Each number is 500 + 25 x the weight over the matrix's rms, rounded and kept within 0 to 999. Layers, rows and columns count from 0. Numbers have three digits each.

# layer 6 attention query, 128x160, rms 0.125, rows 0-63, columns 80-159
468517492498472515525499504536475463487492513519521475533500486486494491473515534497498520521473503504483519488475540471519498472493477538486485460496497468507510499486503517496569523485471485521503505464513471487491486499525468517512484474
489503474516459522496486528480488455516463479526519489522536521502499490489515513496492524507477467476462532516455483512492515530475585525504487487526467487476513509462510499503506494548506506502525489518523546484489526494512502510500486491
521492522492504472546475484483503441429462502493474505492526542492528512432494495504525464486501512508520491481463496540488523517498494483520488461483484527506484476472529514498526457532501508522542513500528520491496474489475519546483497508
487473523490494507474511476516498506490495526497496516510507497474503468467497488505488490508503487512492517502482473530507489513496537486495502510496548499504498498511500536513484492485497485512476487489526487513487473515507492485477522482
539548528451480538519524514492459522489504496496478525497509494490545475484523493499468520470488511499513505518513486483517503489504494510525467525496474510479486503476503518496492501453509498519499514498523506489495536492479480497486501471
466475507478518516503520486515483503468537481498446496519480477498500502512490474519477487512490529505467508495482488540481476476511504526531500503506523523494517515514514481504485524517462472517494508500508517509468508479536496505513497484
496494506487463464486509499518503501498513525504465492508499528494514510486483510472461517504530493524505491526491500495478465513540476475492458476503508493522492531528519537491503523520507509522523476490487460485489498490503471471475496488
518488532508509540511518493516439509506529483527499502505491502501452478502507498522491487500494491484477497469469518493528480500455492484522500548508475534485508518471466466505510500507496515490518499457521435471495510508496495505481535495
501519471497464456514484478475494513506507478486493493528474536507530495469512491462520498527500494494486477523495508480478523482467493513510491476496495498498473502490526523479502500553493471509475502530497508482504515488503475516535482493
559494493500500503516543499492512513523504498541482532479507534491465498473509512486508500514513554497508494512520488530492514483490514499498512536519503521478513488509526517486475465471499495560496524520509488492474509506535507445537525504
516503494513487488518505521517506472517498489510478519529494542519506505496470514505506500480526476497502504455498518488513499494510487479501517466480514516520469519506486524488538499491511456502484525507481466492492568482502513536480481500
508500486477535505518500510516460503523525490483491503550466508525505487490503536509515517537506532511514482485528469468478497472477491465500539504503498489492506507515466501508475533494508472503458472482509482479520488498514507479511533541
498521484466527490448515524488543525470513525495485471512505490512478467496488495509502523525513520515535511475499514438499510522504509477524532497494474520499487489512541491514466527489520470450477515530471492493467529499514494484509478509
494501486512493509519486521517512482494542490514485521463511532532498505463493486494504514534473485509490476545462508474499466493499502511490505457499488547526492491501501489492499511503502471509499480512492512518499509503473537500496505488
529500507490497470506500526507481519516527491521501499472487530537474497451506529520501494503501486490507513503518484507497482524492481505495484489494522491485495475497510483493451506486489501492487513544475458507515486495532490459545514510
493497477510495485491471499486481517538482475503480482495507494499510509537515484507499494498525494519502522519499499503506527521513530522505469521510508514511530514517454507515482511489490508483518514496509490493523502490495506487491511519
482504494527508530484492492475483519470512519501465463499539480504517497493500485505464489487498468506527504510524498532533531500523500504531541503523510476467540494513493498491481463485490514501511513505502473530506511513507498503521535493
475501492521532504519495512498501475480481454469538460451504498501494513507492498501506524466461520531482521476533502479512509530493478502470516509487473493478515524465481520499501512545511524486471496510490488477476493505520466522504502503
519511505534512489491508491523536513479504467482479528493506503525527520506464517468474513503527467486510457500484523502481496496518526533504532500513517497486503489516507516510484500504509454463524477495507497514519476489503494515534519512
510539524526492471494509532509521478469497528517495511478524513483516499507511476482531519503527539468502512493443501489514512510510492510493514509535509493501485521513452501493504505511495474481480477445506491515491496536529511491541521531
485478498498495510501480515512486500497512483467505489490533503480466486510507493492529505491512495501473472480521538477510550475483487496507500495505509468553549492496478523488502498512474532497480537510512501467509533485524527516481457480
488509512526474517464472484473499511488450463487501492489498486539488455525495507508487512483520489490498469500495485487486510485484484511447514491514479495468515522481523515531534509539493497480509502491496477484516520489489481506489520492
486507508535470487455491488501463478483505516507516505503514531479520499502502501478503494514475544518485453510521496482495471526540506500511502488481484515508471496506520479514508529517510497486470490512541456504521496501508509510483504483
485481487500505495482494493521511529509502497477472486492524474503508511501460508502489467503486484540477520492512502495482494511500513474495500485455499484502484503480506504503510508500480527495540529469526510545504497488493497501526499530
526487486484509507532524507477496475494479524475521473525484516511492492497531516468525532493502510490518498473507494472500517533496484500513489464500506507510490483499527492503508507518502508524475495499480510469440499475519543508505494459
517519466479497481476487519505487515458449516499528486499508522491518494453480490451500513511530515483505502494527516490524481503522476533525455456506503489478503482502527499510502524491495478523522511512480515458521507541487491485542514483
464514523534521470490449492460521484487488527475522461496485518456540480494484521511487440519511447471480482552471510517471479513474506485475499516489468552499475498480488506478490469506472486520467479519480504497502520514471514492493480448
540497490474510502515484525444473504510500525530531506537522481490503519515508515483530486454472522531453495493504524490519506482515464498524513484510502483509489495486506505533519502496502487533491508514504548502513496515510512476478505493
497489516514521494476520497498501511530474508495473521492500502533512522529496463513524523514505508510505476525508515506508494484491536505499519513503530506480511493512483495492519533536509497484483505494500456509527530504500486499471500523
501485510491484478492520493523480469459461483480491435490508500495482521479465513494527504481475486499496481473475498511490506492533480465524463500504490515506509478484476476478504470536475489504490488495494517474498542487490494477490488472
496479513482511508502507530497540491476513513492468474519472498487499509477491510514471494487541458533536497508503511468497500551514465479506490481508525484504549509489498508534483473490507483534506538504499500483507495456498505511508537528
511486514487468508497488484504490461501507451522507517478464498505494483478487466521484518538502512512510486492485484522529469488482519488536502504522508498513490508506471488560521503525539525501525497476540512490504508494521474471534500514
463520482487503526485523475465526509483462501472492520477527486510491499485487510458498509532476486491526458496496477524493505502533526502511495501459521487469505512540481523491490536470504506488483473502475489481506517442482480479515496480
467470494500485519449524496544475484494501493497495463523485534481540456452465510500483493514519466534492537519522470519489471512517523490473512498504506479527503485493528546511495492498514517500511472533455490506492471521515464525496467503
511527484513490490518505495517508518522501447468494516520518478513492500504477523515468518495481513453523507531472511454494497525484525493490492498478506497512505465475494526531498498512469507501503502487481490523499493531476495502507484515
515508487520525513478503484502509538470490512489529488480481481479473504521486529501488503507517499512489518467512476517527523491493518497496522519506487519466472485508522533490470504506508510496513489516500493503494522481485518459550509504
494506506474493494515497516499495448468483509503507506480482502500529516462508486532460504544514465512470471494482511526488482519541508482517525500506475484507499492465508506500505452479529494534486524495471534479504483512516472484521499488
490515499492526500495487513541545525521511490515498518504478476493512479467508526463513474487510552504511478521511508515494448498505488485496512518510495502507524488554517484499488508470512509517479532539511540485516539509483533513490504497
528488519505468472492486511494491488506506504494500504495510505532509498524498503503476513507511521496509503489506505526496509494486511524493484488470458503530520504508485545496501499524492510485461506489543490480490523490490484516509496547
499527473519499494484499487498492526532518479538513489496540493505519494525516486473499526540510503502500499528515488522511465500513525500509488521485498513481525526516511506499498488501498514472496485449473467513509509459503521536494503522
491517527505537488554520491512515502479509506520539532522476520486519491493527475495509491500515484497480477497484529458506470468473460462499497502480518496529457475445528470508559506474480505512510490544501488465508507532458485550495489493
490519504538499477506475497506514496517471492499515507518519485488497507452483493479479506510469469499544519505507501499500465501495537487496464503486501514525482538504504512489500535522503536478519500521474496483501475525523494515472494454
495515469500481485530470499503504481530478490492475507502500492512481496536487506499504514520470514508519504476525506486522492521511462499507492490507528497513486499488517514489539515480499519493504520485501502446494515464515501538518508515
496528519519517514521475509476534502527484512501517509504472517467522510529546482540547482457472548497508479495520497485504528527489461491502517548520485518510483485491524525463507519507456477471501512487514468502482533502499493499482540493
547505464513521515496518499500508496491497505491509511496527533507513481481493489508502488483517529508497488481498512497447550484467472492510489503489479482533472543514514462501518510496494514566519510534489518460509494487483521538506508496
504493510466508517521498509507474491495500495495502534509490513521481479533509500500483531499488541489500510503511504488511479493493461501514483499536475500550499491489472485528530544505487471469506481551517496481494522521532494492490519534
470493490491487507478519524483507498495501489521480505515496515482501489519502538482487505509503497465544521476501503507524517481516470523496490480479527505484508507516501517493496492492495506474510511494532468542505524485495491481499484521
501506535502514505502522510516522533484480499508547484477510504469525512533510504506508524500519518477509499470496514511469515512489502511516485490501486502525526477489500517507495502498481478512493507488507560509484530492447520501508516528
468534523516456500504484531494505517537493506496491498521519499507489514504480468491505487509508493498515518510530503494499498480516534490454465503464510502498506492531519499509487501537509489495510480494487516485536494493498503478506539498
479494472500490516485483476483540498489497502504510488550481486465505506479508527499477508496492511477517538492514476502494524519507504467520512489495513474472499492505508513465458487517485484510514494505485514531483509496482472486471481477
484518486461519514499488488526494469523467501504491507494539503488497525479491503480486505493516515512496490482518512485493529531479496481506501507514489495527501484491481492536508473510537496486505516527475497485482508498501480485504500505
475521503521498523477490492461487490472475478524502482467532497516500489495500454521494496516518505494496504462504503512517502527495485537520505488506511512463524493487513560519490529492504504503514519520517507473500492452491499507511520498
496451495494492492542486511495514519494498499511495490509524493507492518504514524485493475485524480487522464484497472480506515476523506510505508513490485493492517530514494532530513487541511504509528512509507467484515525503484482510474464526
517468504493504473523499533526481475487473508495489495526516508519523497513507522509512506520455526502493510481515530478475501509470436494529512503485483509529484497500474499537516493498511518492500487502523468495497500509489503527502466547
527500486487501486468510521507515519492504460493490499489495514500506504514505537493510518514508520494477494505519512494518512515502504516496508498498491488512496504503523514514478524493524490464514516466495500488548506470479481461491524512
486498529555494492502512514475505489497521499478519517507502515510495508510492523448449506506461488523493500533504503492506522508491506536518468482513511515535464484535505484485514517507522495502491498497461506497486493522512488510505501473
481498503528495501439520482498503522472493479466497502485497478516513529482487508518479545475511518462501525499457488501519507512501528491511511489502524494518516511520512491522477450490471497497540520455507475466474494516482484497499496494
509502541507493520499497469500473543505512478480499444477523511489510508495481484505480479510473512497482491499483495500504480509521493488476529490491545511525511537517519494516485500548506494527492484514496474475506477517472532481486505507
499491519496475507490492524495514497494480510476465509479481473521508507498499493472509531533513523493535509496473494538510470512523540502484508498503535510506459514500478519469509511481527494522502505502500487491522481487488546518478510492
504489490520545509488485499469490512502487488475528448530503533473483462527486474529501508510500551506490513491499503501492489493519544520504532522483485509535492472512495475491498530475477498497512484497477475509489467495500437488505504499
501487487497490510471512495530458532505498459508501531537482499471485508505521488522514503500460501519479490519449475510510450516504492521484512479520514504547515484481495531483479514512498483490485526485483517492508497505460473528495501513
470499496498481459498477521481511469477519500514472506463505500500511478477488497501486509486539465493517486490477489505471503526537506501527512510487564493521494480492548552490463487492469492508528506490495525533519539523500504517489514466
473483500498483527502503523484488519481521482501481526491504515498507525503517446531449511497495505489515511478482482500514537502470503485474508487490523512455517497486508512499491483520506525483510511503502506493536520493551457473505527503
498522462488496438480475486488512504459476492491549514515512488478504512486522487496523501501500491504495501547472479501478475507505510464484507520483495546536525491510508464509526521472538515511507494504477523464505496503501527496503481522
# layer 6 attention key, 128x160, rms 0.134, rows 0-63, columns 80-159
499518471482510500503496502512499489489484501503492513533482492493537530492486498470488533488484479522532505520445500507513518517497515523513512525521502509484492524503453518487518511501490444485508507477492509498497511502520511498501489485
483486478505482479524508507489504483499513492490510490501501519517486508493481515482527496482494490517505504489505497523490514505525505503509490498531481511491487497518505467492473515516518489482478471509510505499481497494522483499461516489
511510480489480510508527493461488530462494516513519487495472457472466504453515481531555526467518522478472467483464503507510502512464495477537505495491495492512509503471508498552501474524507518512513493472528525480517509490458523477507509498
503496498491501504509510480520473502500493489480486494496512509460507448491525486473502516513515513505477504506501538527516474503506490513504504496524507513473466511479505473497513498503523508512469480511491472505517506512493506519513512521
501509515489492465499502501484513483503502540499505488484469509494479491478527507487518511513488518517534495501517495504494475505504493516493519480493461494532509455521491491518506472514495492465527488482515507521541476503527515526515482511
498487523502498527494483478502491509495486480515482501513507527501520506489507492483490510497487492476510515521488505517486463512477510480486529516482501521508490489503523495487493509507505515507506493484489519494483548475518516515496518499
506475501492496504483492519514509479493505527499471510534514513501523501493523506473498479517524505476504528498488560525516502519485513508537458496500494520519487497499507481494539510520495496472491450504526496521472493487488526481514502514
493548462501509505513492464514501487490493504499519504484489480493491495501540493520492498490497503504471520577482472514491500504504498469503532484509472519506526456514518517506534458481506476531501505462467512527482510460499508518482521497
482475498509515467483495511509517531493505551530476503508484500500530532441492529491534488520508477478498511489522490510494482534514471491482522503498530516486487514508518511498483510554490471517482481502495509504519472513490493525520500510
532504523516487529517511491481504517513497494486507489469505514513520501499524462482500506489492519491474491517505459494515505459510471493448499503496506509507496492484501499513500485547493514518525525462490491509490491494500481519485528505
470501480491503489493500498480544501487502536535509500535512514449452511477490501506513488493509484480491526506507486488499492511523518503485497537507480530503501497517505516485474511499527512535505491524505497472519472516505461530427478533
498493507520484480487507496496499518552482509487501511516469511484517502524492476504499496544504479519502501523499495466518469513532543471487495477494511483503501483500459493504480514478477470530463501473505511515521493510511501489500513504
500555507530487531507505492477546487522539489506536492511506503500528496517500501512517525513488500496515452493487509486510511499490527499499512489491486509504516469511468546479469506519512479492484512504504499459490485501504492494485508510
506495506524502483472510524499500514492515517510495501468491486507503489478476523478486509512465488553470495504523495503519485510502511458469505500477514511496531501507511486481528515517513488491479468498508493506490466502551493483529504527
477480514511527478495510482513499479525514498501488502481499492512513480480480490480521517477491481498500486498455488491476548504499512507493502521557492474501505468537508466517528513517500502483505501529480511503489497494523489499515523512
506483487492536455474513515494501449521514501465507483489508492509465483526463510498472516490494525486482510472489496457508497478520487522482493487512492499475477507471519484475512528486532502451467507491498462519521492475486495516493504519
522517530460510491516507493456493484507483495482492498526522478505522553483512484467500521508497489524492495489498508528481495462525505507532491515524482505492472506483506490518494442485526514532490529529525498524537492452487511495475518460
501514493506496530489532489489505485519533473490498495505507503494485507499493502493516520498540498503483489517495499494522503480491473508508510493481454533519494477522491482516457515489532503531525491488500507512454498495495496508506459511
508463490514487488512473528479500492510501492524489516537510507533521503496519509490515524518469522513497526501500552490517502489486509489482523485556511489460514512502496519522488506527509513465479498520502510508514518469499473490490512483
499508497511472481503516498501535529508489508464487473538517476500506506492497508480496508495495551471496506514490545505504498523479475511489545493492504474503511501509494516518517516522477502524478547506509514511476517524501494496511502496
492482494497489492510504506492522476509497508531488552508515486523509501488506513514504497492499499499455489498520511495500512513485515461511475503484484488483509544489483490535471480466538482492499529498512514512498518506508513501485511522
504505500462521514520477506513495478508537509481478532530516489513512489571515539507487489514484536490490506479507483502514487523510493522494494514510492497500486478491492506534505492486520464523512498499471479504501485491519512508519496517
492486491522462489489481488515509488500507504486490516502514496497545500484506489516527517514471486531480484493500512507499507485502507523483499469510514490510481500519495511511497489518510466504506476461495469508492503499510508499514509495
524521496481496490487492499510484488500497500510506523488463521503497509511501461522522494515515511489512502487502489489511506490497491482501518518477531530489485536506517469483492517538515488512471512495501483482490508479484509493509474508
496485480495510506500524482499521495510519504486489493508521518493487496492483522534528493504469501479460475502498484559478521500483488489514497544498464508483503473482453506509460510505501503522484497499490482492519514527503482489488522484
516465492494510508486490518521495508498470520500462508498482525473517519509482479519525517503506522509514504475499510495462497478483488449533495472507496485499535513509523505506518473498504490501499527528493496535530510479497512518496521496
505476503497497513518475498528506513494504512484518481466479500496525516470463501505489488500508478483519494468529507521533510515485466531526493517472505533455501520498526521451507502484508504512507488518522502474515491469481493487500476471
498500487523480495510502478472493507539533488462517513496499481483476534557501524513505486514505518497483511498513485507488520478491485486489503509531516494494509499486474479497478497492476510511508507521524494499513476514528491483504518493
486484501500507481498502488470503479483511533499513488488502478493487462484505468505493505497479501490497504500509504498497519509501517562483504505479492508508481520511497504513483513519466464493471525514487457539479507484497500513510510510
545520516467489478504505478521507530501499493506516511489492511503488499482542515494508501451521530526498502491504512523506471533515482501543494504504486487484485491489495519479484461517518520507491498499497546465492532513480518484497494521
496481490492519503485496513495487494486482527528474505527496526515512506476480497530537533484493490512490454489507490504487532494509496472514503524484477514506440498496517492518513497520482504425508509486504513486525510506468539470497476503
489484516504514505494523501491526495478492503540506525506498512502492476463509486500476513493508515509503500494473489510499474527505513536490479465494481486513504460537496502519519512529512479474516478484489519510534523466514507511537522510
504448489538471468497515518528514499535503500510523497465497511498498503550500518505473492497489494477506502480505513484533489506520511543519505483513484463515510488483481531489505507516521478481517506527514481510518501541505495497463516481
487493500483499522524474509510461521469475504469465507531481517501506499502487471515519504483545483491508504502512476540530496517507494526519464491497512516503509519516494487486482495513483484521465497493480499505512470500464506529473490488
470502471469529515501475491504518502514499494511499467529485507528498502506508491499484501499512502527495509448524487498492522473513497487484529466508485509511547506513470494470488520535553502473467512500491513492489478489486492504492471499
484491540477500488480482506487500515499511477501478481505526523527484482546471520498482459470508506471524476504500514490517509486495489520526504519484551497488490490522486524485521492476516525511497505514478486470504534505480503499496470517
521509508519527523509486479502489475508497501503534475507504523497495512455502462512487516497535489485488448466477468503508494511512506491533488482491499514517510511495515513532500495483510487492470486514497482478503531472487489502477483506
516491499456484507505504514490511475511513480495506482477483481498506513500494516508513474495496510557515484481506515487539527473479535487474506480488484463520506510519498492517540482508475537457508519468513501469518494486515496470493526531
498538462503484512485506501511507491485552515485509495535501528510506482544507516468510473473498481467463473521508495465541521487476497522472500474492516521519482528506507513535505503506525499492480504517489498483518497473519484492486480537
512491504490497487520494495527515494503501491491474492485507497471536487485497496466499494526478503517498509500488497493500500487452465497480522478514489465506489531477474522514514508519485509526488472503514501483530507481504498513524545506
493543464484492509509488494468514521481545515481561505519465506489516527501502498538502475471519495498492542491508483490489462497516501472489504510474502512519495472523491525484491508491476502465509504510524499475549479465536504493481521461
484481478524501528506499510483481478494515477507500486499530506472482516503504506489503497534510452503512526494522492514517477521514516513484498498555498514478498533502503480496510488504502501495486525496513532489521498516491538502533561515
536508501498500508507482502537519510512496488518526499503477470530484479538485523513499518491507473509518510491513492478493492474480508517495509503503507492516473502480494512484463518508483490517481508466512504501520500505498525534489511490
509495516480468502522527464514504523519502487500506507523465467479494480525503502510488480522479514494500500487486519479523541481522499474503476534493494520480520507485498502483495507504480501533490484490466488496516511539481511505536507505
485500488503477516518500486508513503529528466488486493466494469515477491559503516532557472495488497459514510479480454480494489504500508491486506517483501494534472494493536514511509478517517515493539481507506507498520501474511514478463495490
509524512541486533478519495491484507515527439496496525547476475506480514546514489505505511538461518509506494519488443516507460506504470503492498493490519466523501478497482498487516519497495483469499507488496505484493503548540491482505528509
494519474518491465503475502494502542492497486475473490508514492493493498498515524460479454490511469507503497489473495520502482514516506480511500496516498539512520476474498473490501516506505523480514511497482487531512497521479475531478478519
500477511508515506507491528507507522486476482532517503508511499507532510511503501482487531488495481461521482505522505503488536494500477509491507500457507470522500490496516507500488469503508477508496491486560493477510539492446488481521486526
506474488492493476510508509521518481485534533513500485496495484512507543557490513501483471522500497500510482516529522494523505510506481505475501488514511466494494511509504492476519512496450556498447486497510482505493522490509511469525494474
498510490508524497528524503486494494539498519532465482526484531499496507485487512469515457491499478481533508484510500499515493493526490514504510513515524495475538544495467481484509523497505539486508474510451486504476474519482486486477497494
509473505493485502525511504508500512507529501502484506480492504509492478503519517481505495500514506509514497492488506485520518492513498527495508514493494490508474494493496480480508508497485515503489496477527515546504510466508504499487474531
548471534512501490507489516493516524475508498498513489473502470485516506499489538503511522512516466481507495476479506520485503509522475501504483495520501472525492521501517510513480486504535500496518514487495506532496502442464499524525506511
511512475553505471483500489458542482509519526490465467531491493465507493496476519478520469526486496502515475480517512473477513518501523503508527541518473524500482501513496472530504481507515483505497532510483499482508512498520517481496495511
491519490475481511461523476465511539505489533504451511506495509484511490531479501472488509490519496486526493504488513513496488505482481514535511539493499528509511503499505442499466503497530452469497468479502478502502507499503508517494480515
475528512506513483492496464498506516507518497505487523477497499500525451545485482498512493526484494490561519478509524523502487501500511508474503477512526523496494504467504481534485477520493526499522538544472477484505513508506489517504525516
491500475513503536504497494504496463455505515499492495480509501462474511529500509491482511489488458508503530515480527504486523474488483493508524476489512503496502517515473491489490509478489485479511472532488493539506475524539504508476477485
510527489498517496485500496498529497495498487512480492491508500526507513485514476499535509500530505496494492472488508476522506489485473539498484508497485501505506540539472472514501506550520502498469505471486470479506505504486482519490466515
520480509504495507496502526496490504484496491499492485516497491475523501502490517470509516531481514486505517525483511501520486517482494486502494496492480543503484519502506506492479503486489497519487496534487473505500499492516476495514490489
490491487494480489497510530473477470484470509507478504514497478523527492493496515484530476524500462510519483488510513508531496469511490529516495490497491493534525516483495505489505522491493474491484516496498467506535514512486488499510501527
480515507546507521482517484501502514507494462459506499486489497483484489504480504497516504471424492512496497514526488497532499486468514514464532475497512487473502523520511479486493492471498478515478479510510451488488531455484514511493511485
518508471527470473533508481519474471524484505518494515516485503486492474528511491491510522491478504495487530506506480503513471506504484483514504491510496523515512517524484502509502506533504507487505490513509460477514479506476486546539502512
480504492523521494522472493483520497499532543482480483500514501504501520474518485490506484469481497465497527468481502505486467501493517485523476482510511502535513505499509503472498515516521511512507502483484508488503505460481493482483512500
478503476521496501510500492465515526540507491523515479506503495493492480503514495495464511517528524499502478519464516517536523529497506492501475507502499522528487483487542490488496492511510484456493517524497472515513457499495467504531522516
484494503463484500524516527518496484508507519500517454496500487493513493497464495498519486513494464524517510469512503466490494497473495473482496466484501485498521496506537489504500482519478447540495480520523506502497469528480495518525506499
# layer 6 attention value, 128x160, rms 0.148, rows 0-22, columns 80-159
484467486506525477519474558492461500494517509521508499530511481492493474462522532513524495541455455510527534486505507533452520522493543505463508451438467517485508520501510508550557485489499474530504476540445523444442484535504513462480483477
534492523532524527490512499480496491449546550465477493506536473512461542463511537544446470533483532508521494533513554496473473504515494542503445518503475514456487503496453477503466515460531467495474531535488485485487479530514498489517507502
508492455522520519451498496489476480457490457507489487463460508496501485544510519514485524497532489498516498532463505467501539547487482511485479537525463484476550498474464500482496485511500478561526532523521512466465489510479496497535461559
503512516481502534458503494495523493517475471540475488467445528531493522504534496497457583529477470488461486512485474513517524535507521530498536523477444478483481502474527480483501475549477511479491532497548531460496482489512542480483533502
514544516460484525523478489486500508501575545508511522466480467522521489511483493479437497449494487514542507497535466527519543446494494504508481490514512506507464510537514502505537528499507481493511541473478499508527514508528499479543533456
501481548493479493501505512522474521472497483501465514481474481530510492522508483495531543521514510492474472478520516507532510504533508477527485482523527491509516501491497482453483527517491506531516477520505529522516516507458545500543500467
535511481507519537445510502508558496468477506451543494522475553487469515534512508515493496486504511481543529475514485509521508460475498521481552485530456462416545537525522503510495526523474487505500514519532482483493511493510446519493521494
482485507492497480528521505510540479514489481518524483486503522512482496482557436524490540486501496490486457511494493521500509521518503528498491494493558543478509511468475496519469475535492487508485493495517432506497498493507494466501525554
465485508475505465501474532479442549510495514522488501502501519543480532536503510470478492491526513526538496499441492492519482484489504491452511465484513505505513506505500478523493521549521465496468492487490465523549532540506522485445492445
497486504532518508487515519459505513514510516510525486500511462496511494530502497533532535481512470517462466496469524495483539470498529455523449491475516558502493555533494511537511510454474479417498463453528391492516485484513490473520492460
511455502509522486483550528518515511608496526526535513509553521484500494482518513522573546481503486505486487509461473481475457478504534523510494509487506523516492512468495498508493503500511510498488518516507487510450561494450519454513466548
469492476476519476503497498515534525549499499520445512525512495492501501471490514461442516452539516499468488459469519530535441476489528505544506516496516500525452566498456498455495507469459545440480534493462496458506509478464485505515495505
469540557461489513489514504489496506480496540473468504482526547512454520513511502488506506484505473508457505501515480494512501499505475510497511509533494472495480484500504466510454507511520520469495496542521534505570531516509508509506517477
514488508508512559520525438500526501484475493458464470510553520438495493491525547518450508544431465464502521525524486511516511472522499512494521480470537488501484498459494507511512515527505444460536502457527548494479466504491489483466531459
476522483488467518532503470509440477452515482469457498481507485470571527464471494506502530536495477537481486476515494491490530491513499533462483486484531488509535449480528516486511493459500455413526482529560505489538527534513523500496469500
513520521535443520493500544545525500529510552524511504531511564471506482504511501501463478498496504468488542491483428498495533468478488469484523504524493526472515519487475492477505505521491506495451525526496521470469456477504518486469485509
453475468499484486516498506482509487568485512513524511532521459488514526480480514527537486523502465516510551482496558516477505477487497520447454465460458532528508503492467514544537458472473523500473541534530469482493469493518483506528501513
501502513468482515466493510494522501506521471480491491491534488440509547515489504512489485515496487522520512489531464494460508452484471510499531465495481537543489455472510497499566524509510508505515493490503549535488447496481513432462494500
491530483447483520535542451544524480488459511541513522483483454509472491494506472523515489504468504530501536466469510534471482515485472531474520536473511487493487489486464470534429456547538553566457554574496500462473467512478521454520488545
494512478488540529511526492529490458464440498522549480460497464524486502520463470499496502512546509497462502519494583526506464541544474520497509512511532484522483491471488486503437508497450543494509504475508479513551513483473492516504486488
493503553437496485496519510530500515467522590481434519487511540475487496528568496516487494450470533480515526529488509503534494503510539481563472529507457445470492547512497458478472498488496487434474491509490459533483517585465476449469512495
549532470513585545564446492497488542525526514493507523521512491430488479450517514518529533558481490490526522562527466520452478487503514501495462509554465481513426486452508486518523511454553469486530502499468511496499514557463479544508453463
535436507505504510453484538491498470478469536466485503484506486514492529521544454500507513498536492506491494503487463487530474488522494507497545480475504469489505503474488491498503462501502509501519422516578506552492478450550539484501467523
# layer 6 attention output (transposed), 128x160, rms 0.13, rows 0-21, columns 80-159
518464500460523549504490489502518497495510480475461498493521485494475502498479445496516484483514505525497505492513515535524486488468434471493496518480490488464488484476443492453515539507522528468489587476543453492534530462487513538481505549
499481490476516503463484491496478492509475468538498549510485460485486493530536482520543484503480459509476503514537519526517492476447482492482514518516557488521509529513508510505479539516516543526554503434537429495523490518496477512473569509
465506527510530481459496509510558503487513500501516509534533484491512539480504487524499475471513495491488490494518501486518531485536494474452497456436506452523468495493563465519525469500485514508502514508498491500523515483461500532519523507
538503484506508481536488525505502513488525501500520497498533533511509489513470478497511481469525512510500533507550509429518505472512455483529502502501519488486526512514527552492471493527481494483447504490486459495506542514468490501469460498
507475490495518496517506454474489535467470473512462499500519476476469494478450472494493506493453557493454526534494516505509508498492496479544466542452513508534546497516462488435492503475485518518505423483506531467483506515515469493482496463
484486436494544500529506508490526490509505506484504473526497511517523495521468523507539462536505486490515533495508493493484495536533505535483484502489491537490471477468495503521501504526513470463476497481474510489447492532513492497477531482
489520511486479537509485492496476494465546505536514537506494515517508477505503501518445495513451519528491420486490507474528502516523462489500568488467546491522467495521503506524509493509513514442486490467519524495507525521440491531536459549
544547505536503494475497518494530528518454485492510496510480496477521511541510495530519488574490499515519531517490515477513498505464496478506505490462477503477509481453457554522500502538522493464524475468508524497521492481447526479484502457
489511500553509540503534460497488533562463497492492519494501502536500487483520491515488486493472445500480492496550452508479477517533541492537511546480521494517538473470510491468495458512517494494473514502483496477490501514481534510555507485
549512473455489491506459498520503488468444477489500475538513522532495481444465495450532470496516477539517489493489499563492501518447481491548456477476497470475548494478510536441516452515527549546552513502484584477540484513447546523513523460
489501468472492489464499483503518493487445504488490490501506500531557527500510515476478491524534548494528447474500527520537507531529479478505487501533513434466491514489502548456513504492521472492510531487511498502527516447507512492495475488
527502455532459481522525530513429509469434546555536523510521541510486518505477535540520487481481510495530480504510517488497543511531482508478492500527464502487515472518562504472500468515547472582542533510538473494525487495499514478451522537
480505509505470517496527435486469483534504469482510502522507499458534458497494525468518507494509489521518527485496490468478447505507448476528491469495524539497510542471504477501491536480463491513448458469478480538480451511493481506537492468
520538469466474477502513523522504507515512518456488505464472480518472573447448435496512499502492513518497503493451491495518495458481482485489488508508541544459519560537481466494478534463461515510476485484468464513488564494498495540501523510
501483450478532517520520475505505515533490502517545480553515469523476508480517488485547479487489545530461536537519522495479494502512552451493512527534490482454493459478477479520483515479478499545465476528462513517495498483499518529510545479
551519528511522516534515459483495511494478477508482510467471498526502458468547513514507547508496485511493466525475493453487509480537545530521530539495536494517472489487513511492508539537498487533546522464519479484509536512494514509534461513
490492511502484512520457473514470497436510488504498470484487465496495518502494456508439480502506558522516492523517492489500499539471500507521515519561529471421475502508506483501518488478510478552501510530523517513516509493506530505498507487
510477517472558506530518490506512482492493492531501475473537493518542488458481470480465505498485499487453475489431519497510530499491575493520449493454520511457550522486477508497472443507481521480462524476495455501445508495478482507519476492
463516507565475538510485508450474516484515508499485496531475473477556509535541560472496488503500517503484492548517506480519446482468509523470552532535497543514494512464472525503502497518446468500540499489512469512521488469525535508449457456
476537491542467449476451511493468512534539516483490457539521502495484505521504510492524442499508467530524489484462489498497487455478549513490463510495450496489517520524533542483541475477524472508507483502515537523463511522542500497494482501
491496480541456521457521559517481473452464448504515508506498515554509479457503439511502532517521519536450544489481520526512476508485551474498520497490523520587513514445482519544491492541496458517500479452531467454488473486484452542540547485
483491513481462472458517557522494483500485517509435486456525510507508540539473446471502503514470487542473484473475531541536507508537512564476494486520497424486507494510416534471430549497497528492487492473506523531508501490535516486498542516